{"n_layer": 10, "d_model": 256, "n_head": 8, "n_kv_head": 8, "head_dim": 32, "d_mlp": 704, "vocab_size": 4096, "activation": "swiglu", "norm": "rmsnorm", "norm_place": "pre", "norm_eps": 1e-05, "positions": "rope", "rope_base": 1000000.0, "rope_fraction": 1.0, "qk_norm": false, "attn_scale": 0.177, "bias": "none", "tie_embeddings": true, "parallel_block": false, "init": "normal", "init_std_qkv": 0.0408, "init_std_o": 0.0, "init_std_up": 0.0408, "init_std_down": 0.0, "optimizer": "soap_variant", "lr": 0.00411, "beta1": 0.95, "beta2": 0.99, "weight_decay": 0.038, "lr_head": 0.0106, "grad_clip": 1.0, "warmup_steps": 200, "schedule": "wsd", "decay_fraction": 1.0, "decay_shape": "linear", "final_lr_fraction": 0.0, "batch_tokens": [65536, 131072, 262144], "seq_len": 512, "doc_mask": true, "train_tokens": 723200000, "steps": 5784, "dataset": "wikipedia_en"}
Each number is 128 + 32 x the weight over its row's rms, rounded and kept within 0 to 255. Layers, rows and columns count from 0. Numbers have three digits each. The size before them is the row's rms in percent of the matrix's.

# down: layer 2 MLP down (transposed), 704x256, rms 0.168, rows 374-408, columns 128-255
# gate: layer 2 MLP gate, 704x256, rms 0.192, rows 375-409, columns 128-255
# up: layer 2 MLP up, 704x256, rms 0.193, rows 375-409, columns 128-255
down374 103:115138140115140130103157148147140165150135155118114144097139122072191130103147130107114138128059126069125122145166122169059139158069092149121143123135167173113092151109074118087115188061139139122105143136152162102174153155130107109095122166114122102104159118138167159118124129178117148125088162118070127083189121158115151181143154123135129149139147086184177189129072142135113166096164
gate375 093:155171147168127174087108125176154152065204133130151074158110163122158125142161121130141153143117087120157105136107146146100144141140127120146126134149149147138087133115099178073184151174111101114088108071132076143070177147157089114110137104089166106159138153122064092185166096154072168122161152187136097131173177152131149124140040184132080123119110124121157097122059077100131168119131
up375 097:124138141095114135125123115149118137093198129128158149139116096111105152160145129102141074086146087103173107089147089104114174119169109035151078144100128129179085069085141144112192116178127098141150133085069120134102095128190157167092084142037101077130148174116121142146141138122126150103179169206156128108174152143103141113163116118151157107110055119159111133109106134063136094103115
down375 101:136102136075132160153129128144100117105150139139147114095114140124128125139161148155172100146125125136172082151111113089072061049147126116155077115159156143120083135080140110084141137116076148112142123154104161125145137117175136118154121102097106069170057156081222128063091176147117088136146194110141117184146131173143098127133136144151148129143154056118164139084093117115161141055134
gate376 100:128095128131123145126141142148171099156181169126123160161090111116149110157133159131110139136086148106149116188115126139126160100102097132124175133161135143143182077152180097071120169117125095124118130080129117134096193187075123100168094153132128128149150145115145109158114194155168167136145219079118095104136111181135093097100104112147134117163122131107186166125147143093139139136113
up376 101:115082118116164118133097100190142125158165097125079171165118138102149128162127130101137128125132162134119114126189148130110163130130106145142056114125183075126149143090158145137123141150130094165112099077100117124219151175098139099106065166118123137135150071114158086087087150169145134123096181078093133074073155170210090103150094133134166118128142177084160112089104145134135148148122
down376 079:126145122117150132205124135124135127111132173205119159098130128133092123115124122080133101173084127153131093144073104093079101145154095105136111131129141132066073134195124120144156125137135144129113117158128111115128083129133164118147194060087109092111156092109119120161186095112084116155143095221088106162145137150088134113130158140146152131126096145082118072138132147192117119145097
gate377 112:077168126189111140094105090108124156150114121136130145112177113122139176143110169102154160154099099102123154059140122095137122188150143117132111074180113164137086141115143134122100121093139144125121131133168141154109093051157132135091112111158189112098131119186131141106116138144125109099132080182102166071129126005107173141130121144114107110079085108101147077184142116083174085091228
up377 104:122111134094133106164164117183150197168108161158191122133125145105215130140109162120195133160134150138107119107137125154152130128143143147092063108161095160145124127083168124145108155186088106140182206130110163117087124115108104083159116151126131140152155128133106141173106141112146107142162098133142200056113081142160125111125173110160141103109120100154080113138114121115114092124170
down377 111:081131136156113100153171126228108108143118162098182088145149197141145119161102142108163136122133113145173144128157106105178139142108091128074086155111129122139116111102101140111133114135126120154146184147113156155147125112140062062168091164142103168150117119146101151098115177169172132140207132143117177081093121083117137184179142130152101085135155140125082075144152082098138132137142
gate378 103:124108161130166114082091112101153068148165166117109103142077110163079178177136127077086182155041150068130084130186152156125111143159088148179147126086141149043106124173127103108100074090183106162115121174183149137165152182148156156064088124167187159151103083134094124138147109128127118111112101107135132125142185140148091054134152179088127121142155124119155145140139154174130072130159
up378 105:125146141104154102157168079196124098167143134188118123132114103154165131122165099089149128153153134202129110109169067144136148116162131187103132129133166126133160083117152161133194138127097149100182137117171117077117097099091007125178120109142086092104143108141168122150153145099171091083124143146178149137106191144109155147130096174161149120117078113132072107071091165122067169145165
down378 104:112101093127193095108108121126159114148082033130101165120192118091094136108112150128139136134103161220121128164115130115064147147181169109101084119129111147148093130094091126142113180128100123149148088102140125141114128139131079078177107111076145087150131158124166152156099126085099122151159146159169033145174075160114156147128173143174071066130080080156076164122095137101091145103196
gate379 106:126079141145109147166161139119150111116161159092126182108161156079120143133153136094087109058122090200063066180148100160162127080134151115114074114131122104151074164129081130115130183117091124178134162103173168125151151173104094120156156159139147095164148116107211112128157114148167113148099091089124113120150082120150099126158146127121109129143116125112106127103128136111077102118125
up379 097:088072164086149084060073127129161096098166068133098143170145068128140153140151123210132099119173181194095105120155119101155076139163176152113069125139105114115123115091134155130117097116125156133117182075161157113095136155126108135127142081122084158105098185091083112099077148112111108109124171160134104124093114103084172175078124084152120127157144143107093126115117108118130195129160
down379 097:134090114113129091079144161113135115119105162209086102088114105123124092131103095157111130104144161163055169176119154151126141118149140152051105128131162129154161114082093101116121079084171129130091071149081163115093158178095130171161167114103131160169112083117107144187096144150124057150134098156143126156140155152164090160150154173195152135144085126162102076167116099056134076161135
gate380 107:135136083111114167183145152176193171105114142203120128201162149109140084177134114073146101154129156163167108105092101151131094140123125171131102120123131208137198122090102119193078115204040142146181100114141157095093133161125106164084098134094106107136115135187089111108132210147108159110097150142127111133070172157068101127130123156106197127079130073133175167102079167124129159146112
up380 108:157103108170178102055153080075117096090152146081133111080105107153120150145122144158090151155121137114116161143116189102105136075175145117126178113148142078127108092170157149105137140112160107098073123167160102140145136117129129120176119128147161188098149158128140141096131067105139106140166109115088182071183087097158103138151113077159058099169112137165096082123128077116165101145157
down380 059:108177133144094129133111137094138135093083160110181147130165139177131124140087120085114141145152119120105142114109102087138150182095130146140141169172091130110173162076147145156122101140118135137113136162128143131109127079147048094105111173086117114129116131167147125175110181143127097109092179164141149129095143151107126175125130127113215137126135095029147172097116145068109150116075
gate381 095:113185068144121150132141168150125114179187106120137089103061156088120156151083117017119089122166167193146179167140126112146164142070104138135181131116121160156212084132089164143107116101133058127118137152101094190137099083079141147140136154128143104189078172172115084137112202121138157107131101164136114090164164176127130126108133169132098130130175154084115130146111137160109126116093
up381 092:179101087118104047137057167074083120145136168078109112136191145146064113187136181141138080161133129107106093076076128141118119144198091115122103146132201136132099097124097135144093130066133175121146087162088087083093145093140139115124118100101121179091148139163167130148168125145114180139141161091153135111167111091116149210182113116132119082066122101099122141133125077119139056166181
down381 100:100136082216148146114140164146154170187167088116136155130117138104166115119099104150162147180130123132185141165165125098119179035183181117093091163235150148122101125140157191172167135110127103132066145153141124169125153128090103139120111177147175120112106172123158129160115090113146131170129087054132128124118114124143109132153153145110146134147101128136155187144132063138144167176126
gate382 098:133105137139124049115150101102118146099099109129148165083108176124110201092118073128199117103166195146092165124180159086123157138174075063186111140135135102105057146056085116076114089116189099194169172093157081066116109143151122097100206175178165095120189102118139132112111139110082116088129116099151176116183139058113114110183140183136145173106090118123130144184160103089135133088110
up382 089:099150125127131114189078090111129110089080175154145152094111149106116165080138129127061173166177137093101128145110098135153118125164129087103134099135152118156102164131165138104108118156113114096088117146144104159149106084116120207148072118148174163100115084093156172179138143147114134199130165103095132125133096110150099144101181160109144047169158117167103106120086083098126102195125
down382 101:093122166122087138134201115202072127148092138114140104148127121119107050129128130073141152066135169071145140097125099142103150099183118110174125121126097176061090136062122161150097132142087132165203102071175089162145153126088137129143105140122181116138166133120177154160118128160086183106098100076130115157132095094148127099066148107133125136160096109169154184099097133138165127118118
gate383 102:154125167077135176051155120064107122209089134158131068091120214085154092150158149111073170160101127096137115160153099121141128132157134129118079169108124141185141112064088081121209122088135134099146124146159194183168080091172165124082143121123096071095139137147138125135114113166064135103117126149116131069087127167147146087149125152091107134135183134146120134065156091120101123130103
up383 099:089107131105135137132110143161149125138184166162108113089066055095107169142111104113186089129171142082110101048099121065130139154125063100118103117078161129098123107132177170116165131203133081097112131093122131129154146092095147182162162140124134145124153204114122168136103093125108158143167129110082089127152150146104108164226136086154100120127095148139123115148098134134118120180134
down383 101:146200137168175178145109128121108150140132136098125158085134155128139080164108134090133117114144097145139137115122114195117112114102094117165161135127198121083149065093124101097152113086104129144096097104118015091112183222066158128120081102104117180112146114113141120076134150126138106157087160162125121115122132153161171171072110127122122057089150139109091125157068109174163127092164
gate384 099:143111132111117106030095108165190082092117185164140104110172090118150117158083126128130106121113166038151126135116116123138112078186173148109075154147141098152107162155105148147113129127129076106117163119069126115114149131140140083072169117137129144154156090166187134169163124120143113117144145079108132132075151145123115114123099192180030150190189133081162175135118117152134074106107
up384 106:106128120117091044138165135168146118117135192137138098111157118101154103148106129119104158112133143147142110118124107208146138146180123157143120165169091165112142190106115096173176142173161193159104129155105112103130071126156122123131144084097121113159138092179127138157106127130139111137147156138098099118150020069120121115098086123142122154178191138073151134093145136174142207144111
down384 103:075082241133158118152152130122155215100125087156108189114069142096129073095103160188111153158113153130131096176189123146175105151125099133135162161163075165113138103082164153111095086065164139087124102107146163127149085156104167127169103210088107110103127125160079093060146075123192164112110208097113155101125139100121114095107128072114179125190158139118110100123134163106155116151107
gate385 085:099116118117191108144106097195162118177121093083114163121161214157171149099100119160109137121158129102123137119106163138181147135136096072098142134097217142131130059134104099132124081098166146121106139146128169157103168132139106129123089125137105112155123094132166136063122131085134120116080115186104100108123082145103160090094130094084167102115066111114111045095142120128198165108125
up385 085:081143104129139091099154171197135126135183105115114109124119180105151113114142116122110127095119143105116130112063153134163111184120146117145104115071144134081148086118148133063111103158138169104144091130197139145099182146139135135086099136161132093194142133141147085084104106134173137115087106184160154157092069169152078145114157093104146088129108137120065104091153144144147178142146
down385 101:069092118113116121155135148102096118125138120099122076175069176148134132060109151095150118182110043093084182145070144134165061173167139121103184086158162130130180097090122139124151133161138181131181130162138123123097121158167116120093139087100200163113091182111136120089164130112065147158143096122102152143130101130092161112165132166202109129144097171110066117067148142153157146107164
gate386 092:157112122137136139160104125112107148134171144144110119132119103116090087127170120123126168171171087182098115072175147137151153093131138177100140063152135110151158125123067114150130108124089093146093172095122120105205079147113147224153110146155183071214104080135129123086113145155104080063106134106123170123130147177157133076104157088091141129147068140120086147124171111121075076092126
up386 091:152097171109164086093061124146120192168107164145137119172080127150074105135120064142102109128131144162211153159153122071145131131121091117157109192157142122134136156051141125137071164112120155136077126149151071104107112121127133089158167140106146165051116191099175101139143078114176106177203120167077167134113116151122065109201100119162110143143133143131142165113130153146163125131095
down386 096:101112142099098081088073114156233116101127168137143061098122155120150110155119139151103092129113128123215127105146123149107185101109059131099128133116127111171082142114102132136095118136111168112169158123140143110136143070157161162127127117129093144064076103127196087077140082138146110117163147088103183121069129123103090108150133157105144094158140161113107045130132117137177122123071
gate387 095:141082109111114161075134108130102140127114161164143136100153201112096133148209137167163186100069154177153160116107071155089139232142141122060147090163134114138169146120174207148122185168083078101176159105137156091135132130071136170096080142099135173144139163084172111194110107099074148121114132143102115165124115117139174073140054178137127141139120140100172089132097214140121108135081
up387 094:122124064141129104083102097124099152137159128136143159077127164117122138080160115119118163140088111144188156098143092184124146149154127094114105123181095127167139106073193123075187101114126143177103171151161124156074150103088109145047136172108106092121103188099176092171104074138107114140169158122107136113097124150140150119100085192188138152174118124112186122183144195083150106131171
down387 097:152123076046073150145119107153058167107071156181140111072133186129120152091110134163141092097096096149108115137172113088068064135150161156093160081091108088106105090155128086136096160095172102071142109137115151129132118133098117144144083138115111184072108128062124094126106156135168156134141154116146129178122135115150174128151074108116142101101130124061117186137071209115091121140105
gate388 098:106185152141137144119131195106082109123096101107153119090145123123061138083103177107134089084119091120159125144153093141153172073205165140137160091139150096200167137121113058134105143139141092118112097120058108175119120037096150147150075120139079106146167141102184138148093193128176131131069123170145095087146110081071150155109174063082124150134114132147166134108145107112170180143149
up388 094:130148108094161152147130080157093153111075176162132182136199165152089094097129103187099107155106149133099111131098151131130122145220105139121160077130128147176119126124165127208125121172075131056147133174129137168115114138106144103143135131059154126136158131174132068147157148160107165035084118199119132126134092078160156145099090162122134067136156141176165131132150093112124171095134
down388 100:098100157109127054166145126099116104153130130150105165129124170095133055126167065074107049121169116124111071107092155112101140111167094139116103156109052228089134106085106120143091141110124079109128173107079190139102137170181130070150141155190095175167127123149123095093120125147122125162125110191165148110116139176147094089148098089124141115144127144182157135152129150167118145144139
gate389 105:129141136139083130146151120121118057108092147150109118079116120089123201091145078126175147193093175122137125123140156115075139151110161105133120113127108080123161197127123164065136156122186126120141145090170078091120152165165118104131094138154079154098082133109146161171116176134164055106196179144110114107103100152151129109097076171159131118143163092107187070165064094111095111097112
up389 092:077104142113113166087176140089095110059143142158177094175134122065118110143174078094127158140165122080113084125097107198089171090120119128181093070063172157149139078131125103100127148182094148108125072163142143088151180128127160145118119158146063117078173145120074135153107139113110120106135093105140137132128132140156157116066159171093088156095112108136187111137170138137137127100152
down389 101:128094126126131114124092136103131131112102173133131203133154088144109115081095109057110182124110109144110103138082125150124173163150067178151162171151180178100132123098185100171125180111140115126077144146129169099108124075142101172130111126130154129169173163129120133093153123161132129143105110079116112094102089091149132114166119127052125084135138176189095077155094087137160104161150
gate390 109:111102169090206104166129165086033164104119155132189147074124125119081064161093147077105115075119108168166148163121125154104163099183109110151143100124117135184155115090082149144100112099170130135162173112102149115156140107108091133090093236082123079139115137136147146159125116088164178065141116110126126116057147097120131101135132131125142137082125129126164131080124148118091070171138
up390 099:104135110162121116122110163124107057164095157108126118145121124119156197122119139138094131106108094077158141121123168098096094074177171158173151181044178171145108124169108118097108111127124179103146082145175148133113117167148096129141137107135158165141138085141162097098100159123160094149123076117128170125084137092147166055084157072145106077121190121197150169164110126156131133121135
down390 099:143122161146183134091099139085134083156113118139085160155123164193174117132113145129103093158150149158094138097160079143106077134099161111136159146132191144078143128162108126153081138175057143129071095133075194136182072097186153089089076125157093115136178090177096114115217134128112170118137121162145134158139188139098162107153103073117090108155136160133086127096157100129121146088184
gate391 097:183174139181048184158119149129164129136146129122134137180189105168126140129109090159109080141112153121079124120129182149112157128084130142127139133168139116103071130141161143170135099078098162044150190119107160153109109109157141122104120147128169151153084096084159112100121166092133097155135139103165108144095154063142130106161107133137108156145158137098128086197112076101094125118112
up391 099:117151142139100155131161092149142124153138130104107134166120108153111103101119093126082138103143153073127169076194119111172100144135158116179163101141109147122101104068107140153102136190145169150054134103155116161148096143122101138098129073154142101128120097146140173144134148229070186037127115158061106201128150123127137147132122111157045127147136132196128100086105118147139112218146
down391 112:136187128136110072144167150145078162086109135145109158122153134112155150127094163120080118172112098124124163064155104116154107086212141115091171133145113205072153068130104061146153151149137169178135126136135135113134058094160153142200178138162128162079099073158128106126115105195124240069114109160112118130061162116140180094126138166165058116085146165177123115105127120107097093163134
gate392 122:144128086163132135133107133095141108172108182161158073128124147108106087099079118143112162166122136073112106193109176143175199124151135163131100120127135099167133078151110116105110132083236063112122153147147173125104154147181071095121133196209165143106096115119129124188100086182129115177142063154106101115137130145155073067135101104098079102106145131088145100113148171162099092074145
up392 119:102131177151187158147116125125136135071149165153188078119104103154097150102137074152182100153065118092126125112121123083121156127174100128094137161113162123158192169174084107079063113122184135115111097128141192151123141140165077130130155131137147123088057159154125117148117111153111075192150115176122101096189145126174168133168106140105104103111144164049149115103149171134116102121103
down392 103:095164130120176043099104132092138155128094136150107132154103175084105137106167164145125134111087116138166181123092165097109155138118110130123161066142123108117140104137089117194134119165111204175130117174167119148149115096124138116143143125130215166078190167125149090132133110121127105105139098079127097076160143098097106178129128057113067187167159148104153128124107118094160102154139
gate393 107:134169132065178156116169154104221035172150132154130122112120139119142170113090136148089205087155101138139145172160164124119075103172123147108132158123079170111100147203089124183150167093174081076137161125149120106159109147187167125134116162143113135192155133125112097138153117137141136172143121092115110165127130113107075118110115106138104094132177143152171160151157094097165091131156
up393 109:151127116090168092121148147115113180194136122138117175182189109178090200198162110155140125125101179141089146090188152169151114166162135073161102158155173172163115183121084133142119102100148189072089138131130199135074103161102080183025130094142123096177115163136127083116141145111104173137139128079146123209171125089140158109132149096156082133140129128099107157134138159183166125118116
down393 104:115089146101084167104163171116104117223140078108139151082173044137102098176112110131157179144097124088122137161184114081104141141096167139142113107073183114210141164063158097220088106164133068178149132154128120110148083127116127101111107096127076157118129128127160086141149169151146133106174133135167093149156110109189134129179120107172128119125097147151152201171145108140092133130103
gate394 097:124164165171117116125129150140112117161156111160075189130115140174130113092117140124187151178108165096120123122049176129124144129169134180088114055103094132209108132103105123116166137100097103114077113114159104141115093129148101106161119131140092110138157150110049157117114099132124131122163165133132134156102120134144169115143096131069156113084130047140175113120130155112111136100090
up394 101:154106131146141091126134184092138147153108120138156143187144192119035101174148108066121083111107106100148138137107153093078116110090141165186176143112134127118081135135142127189067161128150135141165080106103166114097143089111134097123087132095116142119142146143210084131173124110130162107121170140179154139098089181111158184137075114106111125112072195121102137167130081096112098080142
down394 104:144137075079133104105156078079141097084143115116174098110106165086134145119148086117127152097162104100139193117124110131172083194145101071198118139122086123108099101090093108145135129135166170117130112130170158084128168143120138134101134118108165089170086161167123149188174101068130148106112148108148177091140084127075090171082131117153111166111133149085157098096036149092131173145118
gate395 092:133187072082100168134113130126151167135041104116089154164188148162106164088143116137082132091110151175136114100135155150156100085077118163112103117174185125186142124065137092169173089165134132135141118204094127124154070127127164136159108128200096126116094164127141133157095181131137144143181105169148162165105155076112115118159133139057110095128127158149107108118157128126139164133111
up395 101:135136093124215097113162139140133130144126101085108130154158133079126128102092121133094087087109093126144067125093166114152150120145172149230142125169162099136153133087141136194083134135065092140089034093145048105119124187130118173157147129160186157112141122114117065130118151129157166156132147165149163147088121059141134156165110094102069101129196111155141130079099138081110158129126
down395 105:111112184110125118145117089161131087122114118102098094149138153092125153103092146122099099149145092117166109088155182131106114085090186098159140118055119153115129159143176130126079135111058194135108124118159177109152089149204079172157115148144134142156145120126187049172156189116137056145106150207117122124139112198158130118146076135132136115183167182099137131080174153149132167144110
gate396 103:106157108151110137137104156102096048098188140084112130143114097125130184213197092143111107170166185097092149156110109199090150116115029088141128134081154156134118130133120121175128089133139132148143083144185150139115114112112154088145146096130089110172191081099131143064106092129060127116139136059111131141215118147082132156116107076170149082080159104142159141170089116186150149187136
up396 109:130104170140189160193087114109082084105140201136089176106093092148112159120144069160080125097097163106160159099100180155191153122135151112148086142073138142090130116145131106162109114112135190120132086139168150119110076121102132073183152057139059103117147132118150151127079095130097117092092098157145149153123125216111117214099114153170122115111089163112151135120138116186114092165107
down396 094:114140148140117086176121126132127185089099132150127146132154126157113077065096127087169120090071075146105125157154199129183164106170137147115085192125129064206100148133146126114137208105048135116124115164149136099113135143145143166125107133140112166148102132078085122159154153143185128139081103137149146141099145059107128084149148177103113151147109146152166067125172171074110149162082
gate397 101:061120197101100123155130128101090113177078143095072123172086134113152108135099108088147115136154109113147152130096147120129200145134116118177118111139121088120127150168154101074099158099144128122133118126140112164089071213130133101110122083121121199119145070126177080166133085140206108122110076152153121119067144126143144152152111124120187135177173094125115149123116117141110144205126
up397 101:161117091132142107132170132189109074116177132136194155162093131134088148122099129106070172136141170091114146115156121131188097081101128036092173059076135097199088106121165166111147109125177107113095152091174103145123133069166144180157148134162136101102117132116114113126197164078111143136156177105143074097134115104132127108116123201178051120111106174110135097091134092177176155143173
down397 098:091107114137101115166135114158084081082136098111132178173125123111090107110175139149152113111191102120071083142114094111177122163104085124052111111105166094092124138092147123109102131127170187141144137142123089178159105143072106098131090148126083129134115173109173116116103118055135145107077136163124149035097138114121162115135125150175156171131192104108153111120117153108129183143150
gate398 097:162162170145039147126114145134094108161120127092110166168165104099089126085094111107161101165096087110185112127104117116128114190114116168103185107170094118069176100170143137079110127145160095164153128147150144147042086149075119188118164119124134133163108085089119090110142172087170129067095099120125097082129143155140109099119129175119101108148176170108141177133106130134081100123171
up398 095:054122103152183103189122150098155123112161151173139147047117070130127129167135135083125159156130177176084152156120132154120141109188155089164163181108149128150098104079115144166115145104133130155137158150094123130158165147136111105130111166117162115108135173158175189166046111162146135145143143142126166108123113124162081117106081110078204099140166102107146127155115082078124185127111
down398 091:106111089182127099131069141112123154096154149128150091111088130068110166085153139162080147089118205119131141135108177128137085170091133113132121158104122092173147155117116079169131133098086100120158199187154099126128170144173066110067112132162125134142117095147174134090099113165079166136101162144140111168098121111103076162059093053105137129120122130107101177151115121178152161121097
gate399 087:139089096124137119102115102125117086123076115136173110109142137136156100182079144177107160117109159088108100098163119118162146105072136236133197142159103122176114095087065127117087146051183155164076140159052138131147125168147075135122184121148163114146084160097084096153114151150139152090106141117113126109170142159183139144115057127126107160113051090084134120100148112212104084148177
up399 088:090118132134127135200114161109098095108134188110186147159134088073134117160093141155116102100124148154119124171131141108126152094071143125117151177117118121100126187139133127159142161139121124139160172132114149055129149181167098067081149149125211107113120186080170073159137133221200174140115108120119176059103134125104109128077105106115124106071113179081137106078066084175135118152151
down399 099:119168169110126101137169095137140112128122133088113082119138070096117073105111112071154089071163078119125143126112143105097152155113199113119183050094112132087142119138089165140114094188135104128178119161162106194090091104142139101116101157097106131157139104151088144139102177160083090197112120157123114139197109104109161107192123098153156142133147100130080155163127152112143135135060
gate400 098:125130177080120123155107089095172152184115114085116064142100135202162158140162161122151151145149100189133179154106186159064165143167148121082137140149120178096090134099134105027132141176118077115098096167081144089107154137111182105122081170086088119120123073134137111134152096106117135109124151126147072150069206146159054143134094132109174131162127120101132162175099140113123123092103
up400 097:100132105118143137129077174156073194169134179117129113073130183109080118116139196110069153035118146114128149145191185160159133100084149138107132133151128085165132135101166104145138106157118149100101145151030064172158129192128125127107126156111121138100136121162165125145075192184221140153180101128137157144139115124141071124095113084174138126118149123204087155116128115142111169127125
down400 104:114146147136135115189124105156143136138158152125122147093101121139127129142105179158191161070134175157134141137125194152145099036078149127079083081086103090181085136130119072109130151144119096143163140160100094177112132145112146111109164118120165141073145095145089088153118191121109111135163143108123092099102110112130127102114089129156103126113102134124156091132132104075169147156090
gate401 100:109145117134118143108158079149150100101116084173147109111129132175135171111151139115143130122101233125120110121151110161185146113164057126067122167091130126160096118094090062126090154123149120156114186092117144127107104174079153101068129098097138145108097133124110111155077116135137106033146140136137061133109161131168119083166074168140118138088180154133137081160145108103148082135148
up401 104:121109138165088103123108140139089117103049122111171161145168112079115130133157140122121151109159097115161111112121127151175066169127185148109133150099119082094107108159133203121085158084048108105059125157174075127130153106163130174100135101080126119139138180137152119138177107142111107113151143117077073065080077158085158145094177049145156180120136161116163137102134140120161160098125
down401 103:109131155146074102094163151168116083100091156115088145086162091109131183101092159133098161082150094099183155021102117132168088099091193165169148138122161153109116094132123178168124141149084138097136140084122112120090127121113121083090173127128120096176116185122121071172134122079051182105146138181147097089112072102151149184116165142142107162136123117095131185083119135123061154091143
gate402 111:107154113122124153124137100142106141121143170142194151151075134181174115129156111152154117072125141175091166093120136134159113214101116137097143139135115155135117149072087141099106133135104161078141116109121135132125151142116161150122119198163083171099128188126141174067136214111089138163166136112142103141130148127098106101119095239108130133139167137117117122131122081189157114123155
up402 102:162118084146099047163097134084149084142169107123155150078110037151090091119104118190113143162153141112140148165085126110152179082160166093202104109124089147066184143164168113103102147111119139140143156159120126132126112133157174139106144099143204068136100096125076117121095087109165141146176097084078098145191115100150123111112153135188169143142113087120172093149087118108109092141135
down402 108:144123153127129112130159130132149136146179131136171154111165055092128162072120169121102132098169186163202119182077082076126111176144144146101145117097125155112192118123159125113072076123154144114143114182146108166106102115075123126087110144163194102140179207149147109093087138129114098136156138096153122088127173129185101103137134165135134130133089083138165193109154103120129132105102
gate403 106:149094166072077111102193101098109166175139139138124131127141143177088141193126141100167124130113121132150131092121160116108100172120127151120103084178148142137158152156084104116170137151108097152134166133182114074109118138111112085083100096059100127085094117163146173083155122118133115116102168161126125174223096179122086136093099100103183165114156116153071189164140107139077214158115
up403 097:131154138160110126094119108164157049086155146084155078115074157117212142093124155133126071083185141088127107165148079125137134068132138090117114104093150134151127107156143100167107192114117099095099095111080157159144125141138101073136140174138165095125167121084137112170182115182135111185161114118104154116081137085150132124142117113059114090124141114054097124102125104132088111130148
down403 100:142109156133113112066139146132108088121134108175108094153143133149154123152102132097148136178171135130107075171126086129108166098114159135033175129086074149090131145177101149137135123113146174132108173104176093177157164156151044199123108161142118110137142076098105101143129141109140224168100164130104132148144095104147113114090141157089127088115146074120097126150084161108149152172105
gate404 101:133097092100166129105139137160103111137137143134137088152189193139164174169214129082160128090190135133145112100146137128159128107147107126158094132100126133152110165102114129165195115105169106148167138141203118073154172135074162150160138158135107094120153059104114130180134143097156082137104165147143167160160117060116120165090100196164141052151124122187149049191098122067127145135181
up404 103:108135112051118221102097067076112136177142120068108155201142129146114099075147167151131113179126116174125134143124129140134121112144168099137110168107153156156154126173085170133144121082122078186166140057153178112137120108091127115101131094073161100176162162105089211126117112139175121121134095141094141092133120069146110160081130121103176092121138096101118102120134148125111121113179
down404 101:075147131152160169103147090086146117124143126158183104086121175142062126074130144104121152158125174175185147115204171133173172091139150104096120098079167107138167076171082176113115124142079103110122134067118191175171120110090093131169103185124163079120130098097076195104112115159176159116121139122152092126148105125187072166097116134103137146121092130154139047134104099124128108090153
gate405 097:079111131164144067150141060164062129114182095072100150135141106157113099163104134186125118117142140169174147113118106197109116098190112133126129132190107103143106126140133118130099076126200126127111151110134139121158121147108090162160065063075155122185163108097126098121146128116098123157146194108195143122138153139100111118163095165118154115148120163173067095096083120142167107109104
up405 097:150119162188132177136149046078150085134162088043096149124067130159153125148090136145118135154124128153076132135138127120138091107151094164180115107206129087117164151148145148125117080143171134106115121084160105205168119123165116172157100061139148126132066136145120122167086204149126134112095106171162168116138138175206116135112128117062165050130133166128156117133156097124107183093090
down405 101:162090177147141170088120056132110067160092150116094097155134111113178110126090171134110124051106057183137151150144109131108089114183124170149173092153129090083160127127130162126090119137167133132095123100052108158143142154133134143122040126131156133116140111106154128135160142090095142109171120166192077107103199126138113127156095091104178173123111178182086111147147140121127092156129
gate406 094:090102089181143075142119125106075170150131133148173170061101131106147174132106067162108119113150114152133042118069107187149148169150143147089168130150142117218125194133072123103090146103196144092114123118121153158120134126150099150169102140132118148158122133109181167098143115092153123172124136129134098163150163129159128077154161141082154178123138107081153131162131150142087193117126
up406 095:184139185094185132104056151159104101091167136152150051187154114171135103094085191096177074161137142134069171153110119075109129098122135115194096128116151128108143127166208097160155140164108168123118113141094133113182117136099155104127155101158149133103175079123110100062144184130107161104131141109152096127133145128138157115146029088203082068119140128113139159162191114118164092118094
down406 099:091138228117138101138151122126074089122150150083141136160063075174196119093099166185120065116162103120066152184175162105099100087170131047132128119085151098094105125114155109159120088139096168160116156123101081051142172163152153136143072142156102175102173120106116106134151159172118141120113140132096083087149130172107118136125077132189126074075134136133127131159185125080138098105160
gate407 107:144101111170126115143132138105060132125147126102114145150138138119118121135122097161224150110104149096139150064138178087104112083110096148130168096102102118141026165108159068088097085128127163130143114173112152151092123092141163156047154132120135162113128223108106087122148075112130130083155094140106079091081044159111152138106134093140088133134023116156105126099150127075130103112074
up407 102:089153094156165134122124147127116109128120146115067108148160126147157174109168099133159151088156156124116094127161199091168136168085147155148134164166139126127088116148127133068136098189092162149103181130154174195188131149168179141048133125132126144126190140131108120113092095120123129086165147152113093151161136070143138110106104201167091132181113177089130160136203183140124176125136
down407 103:142043170165189133124110155110112084135134117147096094057099116168080080150120154126163101082152111073067146085079172120159154128108077137140203116116163096186138133099206144148165159146062090086139105129147105079148146125199111138104090148119099169103157105120121087161133161137111140033176033120141062090044110117105139115105157114119107078119070222138174196122191134092117134090143
gate408 100:129105137122090093151143022143138128116109138172142175130105156134096123179123115095079118153143111085109191131107089136177146147140097094125098075135122151153105106123133115111106081129097170106121100093136155085118153149113133122158164101131175171080120074169174088117136101091072060183146129135183131081131123115170198066152090131105092127133100095097086106146129069084160141166161
up408 095:160169170110185113065109105142116186170152134109127085131132189158134088173164086201166123091125138154146096161138146168071107145103109186137201157154168109192096158125156152103109113110091120145146208168102137142093118111092118099151082137113089155129129129127134171104152167141103183105142101126118126200094096164071131178184063157187067123111090128115171158101164104125136151088168
down408 102:125157137098123136104118137117124091113142128171104096094119152111124139158123125129173140167127069179126137115126080065157155161050175158162161098114084105109079184120157123127118064110143148156149150111134114129103132161153084112099058144104127075069140151166137167148162094170078115097093130145125102143122157107095135102156120141119142150103121119094153110143152156165137139153134
gate409 108:159130115125103127147144165196101074135133055138058148130124091185108123106070159191114095143108061141155128215136139181157129186150156094124125115113099171171103093097124189107112173118118128126083192161180117128204198101097186115178069069143142158151110125190096152124142131087103145097107122118098079131166129121136104156134099084102124171062136106193070146148131107116111146146126
up409 100:174130095184115095158106147134085118128134067092109147064103066212081153070106130155159110158152116107143117156168116109191163148132145126088067043113113150110124090085064171151128132147141060131082170116183149125163172072102146128121119093183134129129120125178078146134142095118128144157100120097174072156143081103136096110153095125090078105081114190173111165119105105102102084120144